Weights of a small GPT-style language model, trained from scratch on English Wikipedia.
Size: 11 layers, width 320, vocabulary 21220.
Architecture: LayerNorm before each block, tied embeddings.
Training: a variant of Muon for these matrices, 1103M tokens, 8416 steps.
Each number is 128 + 32 x the weight over its row's rms, rounded and kept within 0 to 255. Layers, rows and columns count from 0. Numbers have three digits each. The size before them is the row's rms in percent of the matrix's.

# layer 5 MLP down, 320x1280, rms 0.0899, rows 200-308, columns 640-767
100:109121180113081081162113182097140119120124086091110156149147059125111109123153080135080128136112109144114186131109142145143152103121147148121161143152134153099092126050119140088129168135173122131148193120086121155146140118126195092124146129123121109157109122143151164111112081174159083085130091130171093120131095104099139146137070120104185038120085098098167122086120144117181081145106
098:104142082116166112127127126121129140113096067090155058080150090152161074103063150126126144099095190136129153139156161093160198144156137119117102134156126110172104208115127117158104118073105177167139185130121143095132173164140119123154095071139103132098167107138099084100150093100135179091107122205100064182141154138067161139221085152153165167108138132067157035131104149129184104068134
099:144119091118120117137128110104148157104162107143137154123209155141207123088095101146176097133191139132117097104091110165183150106133150116101113133144143102134165119125124112118141089125093167110140186158129152164074069097196133113119146126106183147106087179076172133069123133094187133147166071098138070133160138148100162123173169108119079128136136118174151071106149150164142116116093
103:139115121116109150103127108101139119132111140123126175167117137153131115084099130120116068098140108122095153217119085098104122207114102084133093227128036151097210183137158096124121136073141118110146097123095140133137113161117126130092141155158122142132135179151149121136166141171113125121154151139134101125148116172063119145120140068128132164098151111103159045153138112155108154130139
101:096152167206114136122141105145084143098153182101107099161199061140120203177097115148070118109136139173110111100109140053114084159085120102145120132077139088116071056147159075147133136126101098056158139129154154072158066095095168153058086173101134153181100108140107178122142140135179138128105091179084112082167140116110094128122137169108087089135213097187168130111106166178171174090108
096:142087105146147094105103129154142091125135147093145112139173181115159156118067162143158092177167154057139180097094091187148099148054125161137116143115106122126087115126109155123103158165128130117077139144103132153087131152096125104113130091118140147149150046137105119128134104145139112116096204087126102139136176129122177063134157118103070131121129154150157151118136174145127121152174
101:119150100118122127077083148097096111141139112120111101153098128099156152149112141138110178123079077101090161155114146140048151162097124169139116146181113143104156143144083111112157091081116070048176158167062096087193143106081133144176127060170134114104127079153156106059150126179158084149133100158189172181140147154180091096129095144130120085072138120151108088094204109133132124126072
102:139082161110170096110150102114175119157156164128072113117091134121104164155142129169176138120088130098187071149148167145142127125117105088180065150144086101166104127088138162085127130112127124166073150125153154136124175158133162132135120119125166148097152162144181162150102064112116191108200137141120144093089090188158102157137155152179150171112165100100125162089093174149122127141094
104:147105128126148131133120136098172058147095120054056162141135146080172092140157148157161112145091128139114098093178099127126106102103073085156105132139136175167116166121109142164175199092102154145174170097136126138141142154123124068146097134177167104223095148147086123097088163094136113130064159148175173146115214187191136114179106164116157162102135164111112193169169121147101218091104
098:105103091089109111075101129132113122121112101141133092176111104142080104091115137101116130166180086079149099142149043107039110116091159144101102057174167138152086110089076112126156110113118151133128176163147113139090149160103121108140130095129129126131159115091134160103124131169084109144138142084136145135136128133089114076047112093157148069148104160098111215164193115092087116154102
102:139137105156155148123096117069127151125133071117098186113106203144192174162203112077170136140135205133164159133108151147092133127079177065137153108126115172122119131051098126115104154111157142078140144095188172121103162144091082137122185177033092166097101143124111160084112115124190128079097127105200152203162158177128124134127125067156141114134158127107156087098098091161133092163110
100:154170173151179131090100155163170135095141148119162114145174078132122170135137120144109100073093125183142158056110104117091163122114122118095157131128082100149127081148100053170103161142098101144130110149089144146155112155159098159155120145127130133116135093119143137158158156126146195161098178141106122181148118075053159147132165116045095167121114121219125196176111130072133142119180
094:162191149147119141151105113140098090108154150127154118066122157121136151104145164168154057129127159135092119144169158151164097147135132156217114115122114162133054073143177128133157146102104183133144160134172113082079031091183165109112149135118159162148099118077180153121135128083148121088130143094112168098114161151080108153123135121115127132126114126071089140147158159106112116124149
100:088050121197085167148159136069120117087128131118098172098093155146116151134153055110135117089131150073101121119120092080153116083170116080151136162159128159190117090113084106067126118146096119115113188181109120145117084154102121153151100144055130146125066124131160125034130139131105107121200174084115093163129148135114138136106088134133138113087114108167149105150114127130101066163092
157:121171099105167124129220163170121094142092130125111193112208029096118107129130162131181119147116122117160138097171114111156128106100149115128131104147035135131169123110137077100111096174088145149107151080141112077118182117152114115098101113138171149131112153118163140135084139084143111085139078141120146090122134167213177147179139158115130146156156130168160092043136144110121117141170
101:177111101148141135098084141134120163094132079129045113083116153139143098115186129154108169131049089164113126115176134100150087144073153099156106064124123104095105154136125095141125112127107138069105099162114112134115146161163127122136137138083147153116125148144152134128078142110088153112123143141145186101081149177186091124109073150111142091131139123127138166097124166137106167208138
101:113079169139072117127122112087152122118098051123052153170093156104103146106152099142124088127151069095136135081131152087132185116138119130150180152105106131126172106108135138132120118175138108128117114143195155173147081105099036133083153111160103148121029144082074135147103096113100178183117086100166100177149104154073120125137150053144124103120064183194137091134133183088138094208166
100:101149161109135171165132116074187179054191150186199073117094103091102138089123114116179057153134146186060154112126067183159105145223158077102185101160131182136154129116182146150101123094138110195127105109124155144171131110181134153079130099152136101070161148100129088100181060102065161132090168107130097104109155072094158141145126147081104088136162101154132107110103101091140119057196
105:151123158115183098163128123105165053161095129144116153071159105126158153174127101141118145163133091206127148089193094092104144112130140128127099090105142063055173213058099150126108042135089123074136092155108140175132138137080163147087129116115094128140184154204131133107135143120141112142133112098093131096114093149140109178116215194109144159101105109067089083141078044150144142108091
101:155117090072093078106140156118121158145143159157121118102135088099101092096107112117082150086155128069129177112115165106131093179075155063087163081097160040154123081121131107179106185090138110165099139194087133092134130117161126094089076106174101161135110134113072129141087120138103214181142090168143124158128107132079154157087144052094114164143116098070139136134141119189152121142116
096:128118089207105154125100092146128172118141117134131139199123109130087113192125171138080099181103090124100103123124129141108134182085154159064093095147117102121131150131101106115079112170140077169148129165126098131128165130150177157117142064173106141151178180132134118131186154122168133100077095118142129125160118165069143127134098136095142184144092118099112188128107097117141102136119
108:122135125080141143138109124092121129142113137145107127156117210089157143137105158136104141133193162173099120127144084082202130129119095131145123087095087072154132190119118129058126128125153091094153178121122153156160156135075128062163161093097176139163105141133138112162119163139206164130111124094161161100111106115118168107152135127173145161119163126167120222182177106080145202181146
101:170119099129085157137150164101086142163067181151134104161089093115125157102146143180080134123128108130093104175123110044156095146093115104144136127140146176181197176125099087120127149152154127062146133121193173207119146107108113163161114077096128117105167085130165123143174141132099046087127141054172166165122064198142155117163171137159113086121069157103146145171204164178124121106124
102:123131104132108145108092104116188127171119117151151131157158167176116153099139174120147111092142056159106101176086119153159095117149100110179168138145144105106110097215094117159136052141131126120099159107165139129107103133137099143110148157118101121173105134172134154155113142089112149146082169120123142145118052118055102085092132125159109148132158132104199170104168087087098128059137
101:183177098089145136130107113161197131139106195090128173163053108133169123095156073139132124124155132159140113164156145119106159105094142164101166160130193156138094173077048089164104130115152077147085158149099149183127145104115129173095170173208149104118107140103106151130115162163126112122116072142132169125082150156180209128082159129108193164159152199143159133138154077109070117073140
097:187108103189110133094099143091096137125165140097101151075108125106121117173118109115168128129115189140095108115113044094072113171140152156145141187136096196071117103184106098163083178100126083112142049129127129088104170121132149114125124159188114185131089098097151050100138109120121130114123139129143133127144056113076139084100129086134132127167138118130135076151149206140146115153070
101:134139105098104122130102101119114103131158131148133146155122127144161143142171057103138133156083146097144182136160149144124157170191141107101104121138128087142093120118075115087124103126084129166121109152139136129165125134148159141101149168120137117094123132091074049136126147127119098123174182166119171125096118111143110135136093040049134122069137063122099114117100161056116076132088
099:132220136121165141100178114108174138117133134096159125129127128035157072175091081139086108212076119182168189150116139060144145092128105192120176180136081104100118109111072070145102202161124124087101106111114171140208175087095081110144146054096114123101147162122063100159138107163148148136128171142117122115113115111174129144196176119082047089113161145130123150153121126068124090179109
101:141061109131113107137180147101153123152116158174121169101158102107117142059100085056145133102166144085131083141120077178117186101177171104150127131162156110183165078162092155130098109133137108158123180110156138128066142097136151145133150146154091108072104106126131193140131087167111092146140091121076124159168056142161119108099110142143185136097116115132125068121104108061109130099123
102:111134135081123117143157154145170154101135184099093119129109153126138157166105090117153170111128204150172116127142129108145169107127198105148123115152143191049148134169100129093136139119119090085188093113083133122100125164197139088164129140065112135140123172122104110072105190166076183072104084104092141095138169094169164177188104146112124111164166132169104177120129065122135117128116
097:089086115095105118144142132173113081168137148152101119072123117157114120118117187146172098127172179044067134151161132104093104164107156119099108092163108182118097191119091152076127085127115149132141129118140194091106160096145122127119097123105166130122159150088136144153124087164145056158111091171110150118175130106103148122112103128121115122124135136129081140119139124094115085098156
099:130150122162114105151155140150073106168085125120130135095121026135130119116127101119095124147083099127071161073167092076118122135122101166153165142151106025055127156142182118152148126146134092102118134127114132151144152171086152132099108128112092146105061202097102171080157145144071128135041128138151135044135108105052139130174123147098105147127117138082129089120128138153120106064036
101:131136190103126161156135149098102192148096083131077081147118097234106059152163105093177149028136197164171146120130135107136045122150132170164087156162115137150124048135117151135151127107110176115062125131114079163124032147116107150101117130128132113126123160021111111098210143107174171124061134172150130169140176078111197159070084154160123138170175149145120155153194099176120171141141
100:150133126085137179149180091145163098139160127080141118082127132144096126164166146114087099088105187095115139107063107132133106185105134138167164128127178107054149108159171105133142093116105110115144104121098149103107147132113136172129133165088147144100184170127060104173119114153154084140139115159133133096142106147142095115107148188114187139176122054168127136079191097186143051166135
101:113142140144129118158100224196113127145136113142094110158114130149158142150136196111127178137205104138165171178137161171157220148144125124087150131128139104131097125174127130142137034187130085087106126141144180115169214153135136100055168105151119077105186105125152129119115115191151121101073154136184146150100105155148105066132147140048109121083079128130147088152182082095115126164113
098:137145152113118153152132167157150180142103135140179188102127123145119155085141127109101166097136084155099108179150101158113141155169101159084140197177185090099088147167140141128151135135147097109099128162083137148134159125118091155141142128147169137115129146112131108079174127129116146131152138114064101143122097137076114098107116115194125130106115159156143125131106180154112228140107
100:145109105182153154170164119124155134088092128138143098141153130109117131133090178123142115145107153095110118090102124078147167115042146146153136163157144128119163051122174100180120075097151166129212103128118160117188117123134165191096145125092157101129058106138130054108123120092094187095179131212184147108151130095075101120126141107104126082097174111152158110133134126068102123106129
104:111110061127109131096110102092086072182141080055078191163208131079085130206101163128120158187132154098123062127179128074180117171154112170199128138099072117170197112101168077075156111116150109109113162149127155127095092116048164119106128114151122111133106157132153126091187078133105174084163140170118115135131149181161136119123084126123059087091110111095108147133171008202168098167075
100:129148087079153170098123112154161123139145166117168070102110210132144117134091169149132190136163142162146121109120144153152095162127162170119105158104118124145098155120108139116172094155111143145201133171195162147151045122167110125095070125131137124119129121119141163225135138125145142140139142113151120126113098122133136146129121071065139083079175092125147216174156131202098094100138
097:131135165149107137137124194129136084135121123138143147086075191092128086079140077106166121126104154117170127078144149093184151112161155102144129100128129181164107070142122125132093195178122152078151105118130107123161145145134165068129118096114139162152140154174166162158103136130190088135203124094194140121091116112138091187124168152168110191131150138122175193121078085153147158139113
100:125116127134130131171142098179121117113166157123114106153163085096179134100118086155128134119089117092090118098148137138116135192090147157107136125092090164097172113152132119114179079156090075086082153132097128081139108131161102103165105114182072147112069077113124126088069118129108116140116135150089111095131114135157133128151179114088164119148078106138154055091149040140105104110110
096:072112097121157079100098133126181107106181187109048124145129096136131093042123117162160167198137155115162092169128182197198166097170118193123131163191153116182049093165134087158088092110145063059110088143146114077120179101134114154083138134149127145109078140075159101109134150160091111125126139121153126137179021151065125153131137107107165125115122168150104103147124145152158185163107
105:071156161130137098115126103176112104105088148136121138088143091097182108154169125163138085086147155106074138144143160110165107078142101112140197129136139175159132158095146111109092135141185127123114088104089097146090106197180138096111199176157106075114119075143132075070088145088123142149105135182133162185098161120148132181099146147070157083188117138109165126110045074087125201083148
097:107136126154122076071187090141165159132115111149093128167124135157176146171117149098117196157141121115153151064181087123139123081103122173127139135086124145162160098176089105124088127155119129150114099087110119146106139144120162114134111132156162114130140117159128115197131092121052114083093143133128089235096113128117154102111116135104159099152108062169143112140178113133134166135133
098:101142137119124099119086134105117141141122148114115075131141126130175120081154138077094080142099123127098117130088098109177099157122117098085140110122187084110116075150106089122113064135175133096129147105123132135131114092084045146119101136131086086089130076133144112099133081105163157143120114144120080115136084080099127153054169163120095140108083155134126168123133078092110081108049
100:191081132120124105141185151167126146113106109122099137138112170107061123157097139091121154110108104145162188112155107113180126111152088047138132030174068066110116142112156092163172134156070164161162121055101095112132094117121121211159137184129196114106111142123120151153106106126124149079123133064080087191097098149107126120122169146115102133135130124148103062128133142110094123053167
108:131132162163164114095112149145114100138156058144150174131108150130082140071198201164130177092132163135096133093103122220143079121147077208100179106178137127081008143113179126123179167107125099136163125133112068091086104163126163137189145125171110098137162091115128064157106097111143149153158132140134176131111112138107119149162125161049124156162125092086136173109144205109148165102161
099:083121134123109119026100105065104149094166109130164134104126179143152174146148153141127161156141121140136149108137085174113089114131106124143150109112126120146124196110154139141117074090132088119094122150077099146090089134099155152109172141146109129170120121126219200123167114120090213130106203090027154104204134127125167154132115129070163105102147175163168126103147183134119150142163
097:056126122135102159194118118088118102105107126114078164159096131170087106145127115111160135096120123195099140121123128117091133147119106119149129137101120112150116126124120190093123083081154160122119153149191163165141169132108135141169126076148110095101067138154127137108129137144148111187132188115083141117109088131136092163107114117107138120164102077117048063119074122191070186130105
099:155088130126187104144114191110107162136150125108153122135166178144182154087150161135126167178154145163098146186134144131071166140105082146175147155159091167119171080111149175118136157124106164157129150134120172089083124092136200100141113133114113164132109135177143099157119101188181103144110116200189149135142067148220118084139143088174120139171067105123096130145195127108203121174167
100:141187068100109140138113157162145107076146151137139171111115138116091120131145138073154060093098169207119086153128137126137145089133134083083147062134113073074170108092143112153144145168093139109141129016138134121153092094105120143120107159113097149164109122128143128114148173130113224137066084079136120057154130097110156103145115094059182131168121155176159134102090103091164128087164
100:175104142049072127129126115113146138144151047105132132091095110117104137167139108165113149179158157138104161142087048137046126155105118089106190159152135101072130107116066148138144063116140215099140123142123146107126135088075134143169092094103140146105128096089111119096135128152067162118165168143073106191155154121133093151100100137150150084111106138159104127161150149126140101160104
099:122124109138115119171141084097150152118124093156153160168136087131131111124181134163055124082139158119133104136168149163102137150214120169141154107120093107117146132092143141083098114156204130116109138171142055156133176164135074122160140138169134141106085043195080121098098107106140185122108135153052089127143104118124166108098171110118160145151165172132096097144110103094112154123167
099:112126212175078139162132167139151107142179104142131163125176164141146095111101171109107188140139090151142138070132178163128147153151129145130163103136157113118152141176132143080103113099134078120122081071093062155055072137133139099165098146152101105085124147096187125161114141112080163117167122103159176078121136092108072145190133176158062124102092127101132102149094092157127143140118
104:079170140103172103126133143140124124171099141109106128119129081113177133066148060114099185126098156174137156111180104110133170122115129097174137165162144150174079137114163179093111169132123119154174103208105148123114110122092138120149136102146107136097130146183152124135128129124114181125150126131132132111090136105137152131124106106155138141166144135146125152136120196174145154099146
099:105109142143122135128127104083156127114110146156096111149131123119205113104086165078160163164133124097205142079149104137114146096099119155150104134103137115170127173105143152165136130165119131151076107133128105117114093131138094148134110145178119162175121066136166072115159109133126141123120157066175067142067145134111141194119178134116115150091119138092139175134128131101184155139129
100:088206132031152090094183126111154174105148156052138109115106123095110130128133099073093119096141090107126186128144143162132085108145108184095127048116129183191090132096125109145134138136112096122137168157101132149182136166141118100115147151077075103129166090152115119151100142161099079113137102134083141149203158120178162144078114120220087135150181151143091224120120129128065079074123
099:162169198148120171160097172129134137138119105108070164093149112125100156109101120171122128086073156120158076111137120136145126077177111136100158120130113130149080133148126162198150173173136123177171102153172143168105123151148069093153162170088097104154192131136154110121126115080099165165117071088130100134102203161078154079132144124111089149125115112155161193106125128103133165134117
107:093132131155098157177126063128079125074130075143172091161108102196149127116114084130125067118192088086162126144174122110139181144142152153109123105169081129119180127151145129128106116125120170131088096168121094086168177130105112183140141153103142128147155122128091123163154159120105115156104165115193109209152095131115112189084140122088109111197141102147129145121121145102129050095120
102:101142178112154118119148111119110150157116112105136118077145126143141129142120117113121147101199164089098133154106116101172166133174091143143083120138153169062160133084156143108152162118088189048081095139124131156158125121092118122171155119111107108051089119108092145126154173137134064127112085081146094093158144102113123120149165126103155110124165142118095077117169192129164130131189
101:161098110198058126126092115156111096144107112105103202112180141133103131158192154149155139130156086137087122094111183091170099075149107128140098167134115094118155116134127144140179141142101127139132157141159136129084144135097105139139101100178096123116170113181133165085105120179172153114132054160100126082094183073195123128189168101114139191146098128084098137150095070147099144103119
097:153079166127147120145113081132111157194159148106156116162135141121150114185119085164131118126108124200164121178089144114092074098137202136140091154117123197125082169144204166093182182095166171148087165154114125163102110166097137091084099151100124152136196116126171152094111081085144128124153094158147102164155192108155121127139154155102188073122150110109077159106102140124163195098153
100:159052123068150102158175097159107128162168106104077110108121180129113157158118098145095135085065060115073122108113122158139104183091097130091088171123152110087127131095122138132119112151157101150144177147164110152179132140179221121084192136091076108083079125155118084129169159184098119120114155140158160078113121145076113100087168147126112174124149115054081090139094141118122184086057
098:105191095115144135157094161168175184107178146131138078200146136099180037105147185092110144199100149107150106155123121175134123105136120127160139151107156092170096040128125099156111119168125169147255151128140127122108101065102106070065149179165117141165132089104075115102104150138116086130130107179125144079120175167157086132107201115136098115102078135133158103071130157132155111084124
100:115122112105124121151105072082053127146167104142122110152068093088110131128166153129114186129074114066113168112077094133109148092131141152137120130154114107123140159114116145123090119194133140122150111037098148165097154074089172113153127118151126075082094095110083151198105099118101112146116139078104087134135121183156105115133078106091133180134140108071099040100089103096128115103138
102:102117115161124153197125140155115136134166107079131102126090105138080132112145135154109151060147102165112172103130152129125073153108116123108142104132204136094119108139144147175142122118127137153121116118175126077097129124154151132153121080121134115149116116086103152139097159134104100149110071148123159120107199125104119095125143114135114121110114140103181090158125122161124151113125
099:133118118151094134129129132130129135160111174054178164156120076106111197188144096133144119091155131113141105109144103171106125148169120147129195132160166158160111152073091167171182108106053076089093063080088071138071128125115154098124154189190098108129106103168110153184162165103172116121122070153167077100124074122105145143138092134119137179148080107138148151190075178144091105163140
097:191124198093131156126170151073096151157182116152105142121118160142137164101150135151108090119139062085140109142153110062103139162146131085122115137192128088133172110129145156066105147122121125161068148126130107103105079136075118121138151153113108183138085164083095147097108077093105130150146177104117083097104138093123117128087147119091140121093154155120163079101187164100128142171113
101:141136119134071101184176144175133129150142129095129112121135099115054147148038103128125142100122143069209121197134098137098130128138103143128086160138150141108148107168144133151138146126133157157069121146111099116151094169117150188120109144131072080140060150093145138129173141176126085042154125149096136152118131191166116067119180136043153137144130090143146069135147089065158134138163
103:146167166108099116077153123120165139094132108090111116159083165169147173163131083164164154146104139144133091150106085079120143215171136130171146130101176141109120151148149152115168106138156153085136159154126197158174162140134106122127097122083134177162147189127110116116161171185153127125153155125083134114078072149189130120085139058053124115091080174117114169091157101186135097172148
101:119150086159097115120152062137109082055092090191125145111140089167067165112120108126131129076097127130164141152109126090092103138146115159111066146167084125147182099129128144145144140159182080203105088124137072128159129124160136182094164197125165155119136101111125155094172120119170228101108069110087134091086065164110110066095135179207122200171129126081132104111132080134077112094168
104:137146110156104119128117138137173141093134208124126059192055092079102126095165143122068098115094129131158157149144139183129122145142125180080134166105211106138097082164104096148148139079138101114080158118105140143130097139159099140145158121150131114090117138150117174134104104116106182092109129073154120137112196069096166114149098017166178118093115098128181165098139117135174185152088
102:123148092187168197147150162126144139103128208105161127143168087157172178132105173137105131130164128159141154087188183145056088154158125073154122137208167250145113114117128099122171143111107125096119117152080097137122114152163175148133064141113103068098172146119132136145149133108097068091127104152065128164140169169127100136151115132129117128131124108136141206173108169155194115116150
102:136093179147143108109153135154127127107148119116177107197145110122132118049130100131086124200116084085157122167121128087110177184178202141134132089079125165128161145090046101106099117135175146087069093153101141110112100110122112157147130117125134097116136119078110153121101135134115064165154146153110140093101168119140077155096054072158092013104073169122125091123117105138139067107083
110:150105123202217152097094106188141155119146140170115126133132148130106109142081126181102119171186136169133140128174125140144093113147132162102124119125130142118061160174113180111151186106095130108140107096114094108164134165105124106097117092128185128077151122141125107124104131127127164145119131126125114076119165093100099129194149176153131103137112168115061168142127162094175202102159
096:125118168166117122114128127164124155141114172200146175178134157133119150111139164143108105157102133020116141085102162141135106115096120189095191077161167098103136087078131141141132135107192160136116123162158074145133163177135137087110170168214128158112120088110122117131083166103135130124103133140166147125155110105108163193135164110091088113092179164086108179116106066176149070121068
103:165115105143155084201096121157139132170114213124135117186122137089094137124184128168193091101148160139101104129148119122089215079137133112169115120067149050059125104128123175113078144151082166118140124121081153125163098072058178132157161139148133083069110107141129118157120121110150117121136127113195139113134126133205059082167125133149144238193182118101087059174038150137172132126121
095:160089106160110099157134127100193168111110174133136092146113152121195197138140109125155071124201076103126074127141097072141107122189100102147111159128149115123090066150093068141131101106181160134154123100139137167197153066209127169106182121138095142087120169124161095128121110133112174117109119108174176138095195128168163151145138138138055099107092133141086102026127130139156174102146
104:155135145185149140141100167172170153182136144155136148101142159133171168117172110163094108117149082132109126131115105157128091147124125183128141137166115120103147137178142156124179136149125181084076121112116116156113102204114091178149141122150100139103132121103147197142097149136133141180119245177100136186098080134122110122089139171118137116133113167129113085149108149094099165148136
100:178106114137144138117122114145085090162100073140210135141160105135095094130136081055091176127155114203099172106133074141149135090147096164127166118193115045116148110180124121048119109148155164157111101125076163054111177163068168088119106188192112166088114079164106080132115130170118079064166082087086090078157075115140171150081131080041099132115170133072101130143080171109121126099113
100:127120150193114149114114145114179138130143130105106153184196149132136082102125104107135109147178102124093118184150107119103185108080134167123138135113128014081081115168135122130087082135133085127161101153161207136136140121124172114163124117061097197126142136087143109078118088138091173134134124137147170126107136125142110110115104120143142150123159133158114098102107173129147072095155
101:128134151092122191117137081128105112111109100145127122094139114179208078154135100152081148089131146164103120141129085113155087105103130110099169101103140170105107103161108167077168145152106189144123143110097128130128078172132158100153125157172141128135190141081144163184171121100140161115105145104142149063118202153107130150193090121151124148111154140134178177131107131162164080163100
110:087167110189163189123125151092114179083156103131136150118097141125112152101092165109159112058159129095119157128169096174128110138152150112149084089124093112102116125104131144097094126152156130114154148097122131120130094137113130110105158150147129179100131085096150092163149171126113188175067167113118162140070074123134117068165162130060079135096146125127135122199179026032120174136098
096:089071107082113065136123117118148142162102100100112143148138096095128132197066125107100102116137050092101118123143125082105124160092090184132128116159077136116101162156107117048091127103156134116139150090087141108107116098144178155117116116134138111113115095174113075140078167094170059096102128105135121102114121099090170114120116142189068165181129107116119160079144178165097125166151
100:158124111181184150136138176189155065138144163107131127074113137160093177136119108115150119104141141167164113139135145113209161147141165160107120142127123095118127141120110114129119135148145134132065097145192092172128182140122127166145099125137103152153175150146081047123138149145130144120190101083157109222195162157099146125215126122195201131124094144174138146097108117095079140181139
098:095195151144119196125107139134166104166160109154143115156169163183108146120181148138174076128166103128156105157173090189185089137131111139083182146137086083102125147091105144169148118167129158148119061105101111119086162164173099153116124139117135182136125173113136148074141091113138125107092106126088171151175092086156078203106144111134133171116120150064146046136140134167158103142133
097:093139190114130119102140176161177108100201113076134200153097083156156151094077115134116126133089093179130104104079140087082207120142137144145105103072124161157071140111186117114126136168140134153130105134143111166145146113152119143137106168145118160089103170111140074086110191135169147133173166124134117178152154100102139128127153135085150139205169132134089159069139172123110215175139
099:117085121131139184135152153088082127150106117083113104123066127160104124114157106193116070152090114164140109169053117180132069137129138104078128099144127212076093101130100133155133126117088162105143112076093112154082188158094125136172151024058150190177114139103058141124082079106127142175135128098141134156199148189063167122151111120182149106146130081161156043120094144176147174111150
100:143131100147106102137119102169082165194156140099119123126125167159166156111141098089084053192110126086148231152089172083153112147102108137165134129128092099084158123135128112065076160128169169091103087123140140119135086143149122131052186080175188123107125094134081154148139099169171081102102175140096125118140163069154113102083090071156114054119111158124108106133140122135130135116170
099:141142157160115153112101167099113145119107122167077166084133155098145131153136175127148115148034101090165054132142125130169138124126158118149159144121145111153180149146127165114165140154113180143115142154159128128053057102160147137089164125179121058138143168112115116141152169128123176141110113156162140122107122088130068108087146127139078111050082136080118114146093057182141120162120
103:118179126151143168115086129159120102128088140157160095111112149126132158162148138127152164119150102065151169103100090104112098080199112140109126127114184146096116099136115163139105130105103150158117192098097047185123107186172098151171136196107165133097160159163132156126130108128177136103115171158109101149099161127137102151132130130193065089102148137103100101082120104087061152146140
098:152172121115101112122129091099151081164151135167147121135079163121119103112132177209143167068122157192155075106153158125138104138082056160095134172137103146137158123121085132107162148053152131094121098154115211098149106138113080130136134241146133127137152165136109115084099151142140094151145108141120139127108097187109136152177107145220148083091110152110099100112020173103144136091157
098:156138138071118143105096138171132103134094121111116136177082125077185149124135165136085091171033131179169138124130149158091144079061169119133183142175133123126117122162143104182081180111092086162153130166110087168135137112088156117120127134125130117120102068144144170179129141068173119144197091157183100115054074154113117104123155151080176128194128117111166173146130145110141152145096
099:138166099131081167096144145085092134122116095160123171099144182124094166155069170163159110110118161161127139120184104115112110087088102123123126093154138139142155166156151161076123134151104086216126126120195083164087110157140076062089154149129154108114141137100163157148147149143115154061056125105186181195119111100140128110107140185134122190215106147084151169137145137195097119134127
141:104129093131101093171155117129131136178120131152166145075158117121140093140095095112104103171102091134107145157145158088149053111088163144139162087141134205152075115166092069153126128109055122119113076127128118107142157137140101106138114217136091148142074129179115126123149149055162175089185084083136143083147147096191143166143119083129122109136115118114169126093121117177146044075095
101:171075091148095145160104079121094134099193138118123161124061089104094121109110099097142183107211148151143074138097185058189163107174146097134164124134168048077069123143140116131168164135099126106149092117092147128121116129171171176105160115149159179146128145125100143142123129099135153110138108171193098146106164109071143119055133109118086138098139145123138146131166134115083133152153
100:139080101102145125090122189109122098123108126162126116124086120173112076143112140109084167127080154131137145126073131077145072141103121076116135127127125143105140143128106136091107071155132143076122139164111216127128124148108140106127113102078130082095128140147101107201134062144169109119138245149187119205118090168059168119093097115145182055056132127147097112113105123167100207138089
101:154107161134092159107126120144129131142146116174140175167109142100124140145163086114133143111093134169124154134153117188117125077184123060115118177123118171152113089119147145133166067101172169100131146111180193096150154080124094100047104127102179113173138179096119152156151074099116078137047121106079184124164156171162128137141087145084084095154133131172107102152127148101151068116185
098:078094140130160095138105114103091170078112169137101146130112147185154119124055105058121142143127160179085135182150149112122125165041125096135141049149142102075104172184148201138076143104137116134137146152156118153131122162158112103219109154153156126162180149115129102122118133176095128102144129126139150116106120055154080125053149095047134156132151088095139175136088127147101185116137
099:126099116153098132162096126156126156156149110167170049129155087161130122082141163099150081132172180134082062145142122094137113173130122097148120092125148074095147139096151203075118066141066126129147115117115164094074152118092167137116096157108091128120111149099143148131151117168164118129095133137096129156161097140036086101155112102153136162156151123067099105158145133117094118113110
101:174112158101152133154137140104118080201185142156084159109210133094161120116079075153107120129112146089141116066123169125133175106213158100138049160115130206083159137132108177119166119120077089149148172168102102102153161077102150091136132163159139121164116146125191152124162124126164129159205200107112097110160110194146110145147167129137119183124062097137094096139109103113092155115133
099:124086119099114088135161136119170093145128116153146021102120136104136094133147150094137119080135113119084099150184096119170124128148145113139102115115155062148150103128139103131129177159096147081087132125111137126115126166111072146100123144151215158126186112119155150082145099099103064143118113140115134043108148070144143159129087082192112117105192189157100092076151097126135142056109
099:115134114106133146086123169146143165140151097096124143121141223118116132107132140110145075097136107094067149154151180103184117109112104135128149131125140107157162166078169123131118177180088120164131166082154097092197095115157115090082103069144122143133061187114180121130134139159120137151167141141129203092083166122176095132131112151130175119091181069178123169144120151127105078154161
102:077131128100162124163064135132138140204112153139145074159190118088130156153126104114097153119066132116129140091118123131101159152097170113121137167094152068124083092139138148170104091110128092124121109100133164137106163088167125158185100129135074110091110131160118142135064156075099132145110114151109174099115111137133162148197140133062155150098136136103163134138136252141097100125185
101:079108113110177142140146111104161087061115152104102094167049128112126108071138144189150118088077135147116104138129188094129118091160146131116151147148172128113117163158093134142055130106142091184120142146118126141132118145137110095139102144171082149093113143119066169207133163100113071166119134122108193142150120141172177095193106135093107188136146152155115116112127180132116134106160
100:147121109075098096064108182127049127124145114141176112137170133107121122174094102144116145149044083038093131163128156081126132085121144134169135085164100075129138150142188154153078103129095190143089237125112170076140128168075142151155138155074104162120137150096127128098145066132118131171165157162148094108145125090144110100071184034153106137153165089108105149100121098170045097086162
099:094146183093096050091159104141123123182177088133157119145143116139131146171102126123142097153135129062158093157156158155102164191124113193176149139091123115148150131167041109142131141105157108117129084113187113053113167084122105167159118101114166153100105104143090095132114148152115102113139168101080093200119106143171104128134158133137124067077133160073106082066126031162082100099140
098:144098099112117095102156129142155139164186093107073142067085165145146165119171127139158117130064142153047108091118102112164077139144129091102090186120043123186117135092151152141105089094098144095156124147135174125167151128131126132177167089158159148094168123162154104081070099100154121100145146102125111164107104137221160109151148120178149134118148163127127138054148131121126110135096
098:096135125119106172156097126145135046094132108106194106164096086148122130105151093033132215111091138182158135115097082090103213156175160078068129162116156131079161184073133109099101152160128054070085139124094150109123110141138124159103092180069149162142172110087139123086118102116120145096129050110141145074099123102152129121114091094116189141112138117153169064152073102164088111151087